config = dict(
    n_kv_head=7,
    rope_fraction=1.0,
    extras=['capped logits'],
    optimizer='muon_variant',
    lr_mult_o=3.0,
    seq_len=512,
    steps=3753,
)
Each number is 128 + 32 x the weight over its row's rms, rounded and kept within 0 to 255. Layers, rows and columns count from 0. Numbers have three digits each. The size before them is the row's rms in percent of the matrix's.

# q: layer 2 attention query, 448x448, rms 0.0502, rows 420-447, columns 336-447
# k: layer 2 attention key, 448x448, rms 0.0515, rows 420-447, columns 336-447
q420 097:090063150142106100088183205158178163080091137166120143160110157133182160101139104118180132116172148103138145110069122124114135095107077173151201118151156097130151138072085137116112175130145133158076111149156126114122137131087131136138118080179176102140113148132103145069125140142221072135110160105115154088070172128125162175134115104127
k420 092:121133129110155160093082125159081111076187122216135109116154118156119155155167120156122115120127153112105153115186135139125119118095198102101131090148129136158134078107126085134118143184102062073118132130104100125088070131137141134126154161157042170124174117076113134137120099092108137145127144142142115097098139095144110080098129131121
q421 098:167122152155096103168100081149160134135153112115129086076128146129122110202150165061083087127186116133134157142115124145128156116088147097138117066176144118125090116124122108125150103135148096147108121142111162123092082190093163163143157039141112111141092097153171168166143102067120107117161147111075139169173161122083135142138117093114
k421 109:110123105103179114121151141147088168181140117108089148170088123070119132103153109149088116139146086133128166108149108131128186127123091098161143123153106121184124139115143081139073145089086095138121128120085043136133169095109086141136141156103135104096169093119123159067135161149136137108133128135190145110119083067151105130151148168105
q422 098:121089138101158111061107083082165148137069138123103068136098150129113224166114082141086120138139090106151148099094105081032160101118106161143126186148159059143105085117162154167036098117105141115120121114108127066136053134187177118129109084148097124089100110086084092098094102155224101090077098145168106149156162160205123108133111146122
k422 099:149140161168086089143107137137150175083122164091116103128137130151136094081181156180104153172149122118158166110167135130108154109074192107084203182151112113127131118139157186119157135149156133123090129126105150139075094170122086099078160098140222165189184123096089137152183124155157139172108111208175111112127152120198165221156136127121
q423 104:129130096125107115154159149134122094120102152137100151122069195131154095152158047138117112136129136123096192109138102108178143112144166180120120152161163190111117148082131125114142099097100170159162093100150092049092086149083101126122155153156106069130068108191081144161097110165135143078147125147096145064121109124155131123103108129106
k423 108:118133143117119202187091159075153156070133153115136138123143114167144141090095139100146121137113093127132101119104130127144155164166076098121151089133080137086174106084115108088143225136155131140108146099138098113136139171092143131104131142114114159079070223061140188135143134122130132149130114111194109138127047136098142186107101138188
q424 097:119168117154101094102140105134117064197083126151194142147156153165105086109163096084135138132099064221107104171129069082139099158150188158152109118185095138182128151128170139107173172130096104115147090114096143075120128126177138136123137101134141084152135150177132173132127155107097046134086119111100152127106117129074189061164096163106
k424 094:174122129023143159102183080087129151121233112121108205138150056119132212184117115132186101108133095132156158078181071146112141122151092187134147104090076098135094129131113128093118205187181126132106137113129076088104165065163129139133089167122162147133134094107102147126103144102085113090092085175166130159145121118102096157133121119105
q425 107:175083117182150122144166087118123079110155099129127155074174205160125098135162121130094158133113063098171175138126162119096078133116154097138117162118132083136120134165087168120108125154132103129158129166134106171122081142127167115149158164176125102141115136114091145110155085159108086068119158091095107030087102142142153138149121122108
k425 109:120202134136133052122120136156151139063115146128139144136136053142104185169119110173100109049131119141113081153133109125135154108080143134099115142106109138178124067149151137082166084171166097159100102118094088133129173118133137148129119155084139145119141164157107105147161141117125141137179180089150102174142153164140074132177155158107
q426 106:162095197135108102116197144125075145125134129109089145151108170135133145145160080059150128138132132085137083179119119086103130119132083150067125134157147114160100101111176157141109121123116109129163104125128139106104128156089073131115125137136114202107183122156179138183131156122147123093124085153126161086145180118152128108136099141085
k426 113:202195172076104127189113118089190063149182077136142106123145095128121147105142162147096147112122211105134146098075108140187116069087088079078085117181133138084140095198086138122131103132126117144122093138156157126148154082150124108139096120087130082161073117074146154139096114145123153113121126137174120168184119178166133112089124175139
q427 100:105141147136147156087133129134095102154078113124137141115158137165109104142086142119148160103159124078175182120109134171145141102119100144122113090215121107088152104118104135142128098102149206143100148135102149075161167107158088092091087181159096179129111152135112125147172128097115117105096134152156126155141170081025105066118068145161
k427 104:132121100098155101150151126095125076158117193147081121134121136136186103114158134128150110122161163117107112107137135143066152113146174134113109156074088144094091171134140130111132068166077098156126050137149087145150145076118184153115094107143178172143133124132111175108128098104147176148110139192074167115098104150164157106202178179150
q428 108:201132103074121138091133163117113111134176107101175170095113067136118128134186119100098172158143133175189112117128088148108126146126097139090100096144133149099077124134175101136108166111118086114134113151123145190181143114189109119153129156133108150112133100102103097192101086162140226116096155116121163074150124094137156180151189179108
k428 114:099136108157159140164132165157094197096166144082139141170179167139127190192099173125135193168093142189149110148184163106165037107109122119158157152134151143107092121072125106150116137085138146122126120089128115117083085122091111114122168162094104167161095112157017150113121069118151163099110131090147114063135162116147137103144115119149
q429 102:118094126203103216117117158163154109195145120110150142161184120105097150134162146137121094176127125130128176185110129085118126140125123119094143095158205170121075141151145089147076116093159106128144165108097125139130160097181122129121146091154099129206055141141108143089136075140130113170174159129123114156167129150108162089097161140160
k429 106:139125129149167124140118144179111132095217143090174111075187147111101123097157098085135084117180156135110175094128172117145107126081073145096148143111123117142134148122111076134142102166089130169116104156139084124131136077130122123183098164126087079171165100121116168138147142144120138107153078100172136134147174161103084110150134167054
q430 101:146129181101156143098162109144134111111115113096166140103197178133100115150133124177096137060131158099165203146083093072123142126170081115120100109172144177150171155158196129133176144050101123166117176077144139095124143125090093080106087133174112119160103138138136105126122110158132101155153160117178091131136167094112107162139143065124
k430 108:124113111137115149152107158119142129109148139175187119095174155112167229145077119106104160139150168117126108131181143176073104159125073154056108092135139113112120068076146106151152041130154124101125157150132109094150092198175153164118111088090130113153099175104150132082122112122140124099118131078115132149166081098097147173130133162058
q431 113:116106126072132096136131161089086117194099148201129126149145122129091077097123140204106154128127100150109082115125095128093097145067124150109096159183054150133175157165105105129103108151130099163169104085154125068118140159076106195070083098108094141135097048130141136141146115119126134136117076111151132214107115161098126152111132139134
k431 104:081096087103090128071158084130175119152116096113075142122079065149093145168101130189169144072154122105168098104157134170171124155144177160133113125136057121058088168079098109132126108142148171181101135118092118091092050173128134147113129106168154200134125114128096118141093136106111147104140155124075087138056091074128165178086187096139
q432 111:146165096056098117105081110119093149119122130158089141131157039149141171157080153147117109138117113074104175154090156135080182094124130114149169148116120119130119159097109174094140143131135084152163131117170090139143108219074136094106119147140112154192179065131112114045143123147100136100157063172135149114182139075149186081154064139120
k432 105:156088139151103114091130192147175106092125169120129157123163137121162165151107102121086156119126099118129165098136108118098044088121069097093109109154063160129129122129057109146105203107089110172084133145078148103113164150140159177122126104054100076120176102049178133183122125135104133135155143208148132126067182103119193092116119144126
q433 108:143133100120144130138160094054111131155129134126078128196112106158132107119173103037110156144154076087073140111115132091148114130154107103201142128127155136112143096088109078177133146175089156145126089068128142091086116122115173117159173140097088148199125192131103078079119120122158117122083205078088169082052146089160119093135139134185
k433 108:206108131120153110139095111086100157144123117140086096125140130161135135174202094175074153151139135155101123093127135135096109148106159117086114092128123052130178087151097152133184080081120111124155169115164125109130177116161102120163104158154170167139115154159163111170163144150133152149122178168147130132110147147148109078097113085114
q434 104:118170087202118081183084170115124160165135128117140105090084119151132134128045112142116209075130060072071127083093142151145117057112138106083125096091147083070138119087137137109164063134161127164068136081139154167133117140142158133168176107098149059082068141116146147125156185132116128118159136195122094129082139107157114079142083090100
k434 089:136078163103171119101118125206071118150115123158096145170152094129157171124137166130123151173120100135157131114172071156113154171112072175163115131100100135119120155109108124114085169167095072123128128149123140177085215116146151123123142059132113161144113133131229105058183094087121176154147090176114158148122174093122136151144068128164
q435 108:131155130150164184099130094167107124102148116114111152151196063143077146096100157090112067054142114123081140137153163145146149117081106096127166108145134127085206126165167122116106143162048107098099093125092196167105183175159151142083178163092077093153143132118107195178104064165121111065117119117208115152148121075176122206127123157149
k435 122:099145176136093147118130112072105071138141193146125104109144133173135190148100120121080133154144116078173048136128111120149117121131086118140138148108103149151122157117064098102110161166165129178111149129095094136125081162097153142135147076113104147123130115092067113085121146194157117087151175189091145124145128159177152128139135151097
q436 106:124089168153114107134143163156159149124126200155138107114199120075086103123185158116066135136096075138192111072068185090118090185186105117134126129136150105075131152124147157150185115124125127164132095123118061157168178148105128149135156158135141131174150065089095110117155116118162095148157092133101131164160125143089140100120090124115
k436 104:136110087138081160161108184173126114113135132118150112162077156129156111104153110117073183135150173166120148135145140170073115102108138100164121075075115143159138150104105182113079109120078114117086059153155140105161145081166210174084136149057214136109147144152136108136079141131114152072112153150129175117111117134147096173081134155146
q437 107:169082127139112186118094097150153156148139193123147122137205156104176080077166171061103164114141118073166139119149099183164157119083132138125134138126119113141099113126105150084068078130186064096157076110065125150090179149131117140082095162139107137109129137074117127166141115132097111149123074212132054138112133176058149146158111111155
k437 112:089166158136143163151115156146131096117110182134104135173191079114113104080057078135075174125125137111134118160112140144112074111128114149175137218100108130150157109131144093205131163160142095141082107103147063131143102139115124108103177142139152082118141117112138135145126150135140156092080111160134128192140163071152085149109058152071
q438 112:141136127120142122120165140153139087153145080185116118152120143115120131142113109154108148127166123159134118139092098109113110199111173143112086126120156128181116114182148093115173083169039153107104097142106079119111146144108123122177106096106149183167097138075119129106121177134148113118116129168175099127153094148082119133080102128138
k438 110:105118080062078120187156132110210212123131137177081110116147171078134147119118114145114137142106157113103127166101085131171103111139045126097140032142149152154117111095177166103120104098135130129096061085120130132119137138123147072097122145117186153146052130136108128130112125108116148131100181093089184113097121083030064165155232118142
q439 107:128156136115070164144077155078198144102125145115110123089082132153136086087126099111134158064114124052101142163134056056157144125132111105144142170159090133170156155158098067078111068104095157124175117088060152106138128079102182128186155149119109154115153116118129108136094149089141153156118140138124132206053149166161078191161126083123
k439 103:086078153118140170096161103120131135110104124135111097130130164103112167101099105166127154136126129138108118169099157173126153127115130041130116186090134101125166129113111184070120110113072116061071053157128118176146129135131100153160176177121111096126100174136120094140148150145130168151118087161127137073105110077084133198100071157161
q440 108:138123120142127154176091085126135133116087160160162201092173178163084133124193172208080144139079080177141113119173145083122182128077083138146117147111124189176100098132092110130130174117110194157135160085100129152118128142131132174151112108146159114127143178139051183122144173107096136138193124126099146094082074060098071115153136109171
k440 106:093098133061149136094156077145123137133109099134146176132120089132152101141136139105062142146153140128187126107131115104082099129148146154166148187114109099136075105127170142094142085086168121161146087135088200083138105090144183122155150137133102142123104085112121160141104118151107126162120130137138092135181104177208106121179185115136
q441 112:135117173086136108115146078108143132215161112145141097093060101166168080091144120125153114192098128105164119163112146131147119162174166164142131106121154148130144177111041102112139157146110118133109170128112134127145209172141092107153143123127117131068124092152053105080135137172156135131092137153103104122095130135152151099148095108093
k441 113:050088102138177197145109111165135130107149085095153127164124116129137114192147105128050115133076076134124145123124158119111165157135077134141096121168104192155064124134107123135187145145151083114146051110136187168077110068131138146149134102149109101139109053081122099159109121105153106106179094097147130180123121123111131147093131115127
q442 110:137099103133117201117154171125160094113065177171090119123065144100173151197125151123153143092123130087093150106105125161087137123146118106166143070140154170168126103158044071113126114083114155114157065127092087161157100130133140111121131114112127212145107123108063194102118111106099004136074132136116150126126120108126132105128110146109
k442 107:086158105135116179121189088120130182142164128073073048093120126116107198170157121192005165074101129098161105094132101128137101068103176121113142134156094134180117124142131121118096116132123125133116127156084117107135102121107149139112115118140141050064171121049139087169129158101177126130141153157179148132125149129125103120114111143098
q443 113:120163140187069103172148131147092112143108075111153183071112122113101088116126091172120161096164109168141096173102052193095136113131106115120079124114122117151187147142103158134099101132139168153111115176091131125093187166115160105193107129126137144100151120087142105173113161153118118128059179164054133148095137146104121093105147105173
k443 109:109093077099214097132121131179066104077118107191099140126156150148120173142146182108111043090126146121134127173187145137106168161095079150145105072126144214098130132091135102136143108151107156119082111148206134184139079156109110098160141124114192141151088153156091098135151137231114154122136129146088127110129123142108118096151129103113
q444 113:167163100070182098090128118073151182120128104141126146148110142086159076076184171130151156130123102147146085076156155106122166064172127110126085095133139170126135176104149149077136148167173065087098089113137131086136093098157075145130123186175125101109125157008120090121169182095101142166145114132121185119145181143117121146138122121152
k444 110:069127064146177092146128128071151125130158129067143107120151082154174102069088118144056136143090135213156129120120126128144110157107146107116120199142192089096100126151130162162160100093115099124151152089139151141133179083156168123113111117176124138151098138150059136113090082171095092091115136128151108114082153139202120173086117174134
q445 109:181097085127157131066154171147180069104144131137113159072135118114130064148150080132193140113165081161103136158109099189108131105117084168174127108079138122085102199126121162150124164105126187148121137112138125111154140167113158127133083097146148143126119110123170118131158102173157134121139143135178096141153095191134113152103158133140
k445 107:153153139152170122096143151122142197186153126125191108177129140100078151087123119121172182100093132196100133125167082132090083170097094077103105148104104135166124123100155155156137150141166143096109107086129099147099154130153129093157121107132109096121125186142151110161117107062108139096114126102113101124141124127102094125152186159082
q446 112:142099140092161080164091151094187109121085116109151154098161111165139090087132137123114158132145116132184121111114131080151139117097124092147133094148172096179107100140154122098086143168117116114077114138107092181131100088141152145093083105131144111159105113136148186196135114178152106103141079080123134156138092137146134107106087128185
k446 109:129127140165111135179129167154086101134123138149161106193138142116119141191129176066159161102094158138097142179177144083091170102089183128141119130154146077081092127175089121158137137089109173105133132079108105089045112121112165162190119147180161154088154100147112131135141154133100182206143129091134147145086159140148099092108120098145
q447 112:116094098075107140135107110093111129112105146155107111081132133133183182163142128120127142107121141035067131148099142188115122128138114122142105128142120114119138089175111072198129070126144193166127152051083151138075134177168150157085137099102132123149125152111104165107114140156162124109176172129123144136099154119112230123091130092167
k447 108:102086136086103114148119150133171131145112107110082118176112086088151148128145078130095084118141077160142120098115144055130153158119182095092165129116158123072186134129108124141093168124134089077194100178155145085193119158132047156126108176090145095124179122091157182134160125157144141118160157097185141099114102112146125077180153120121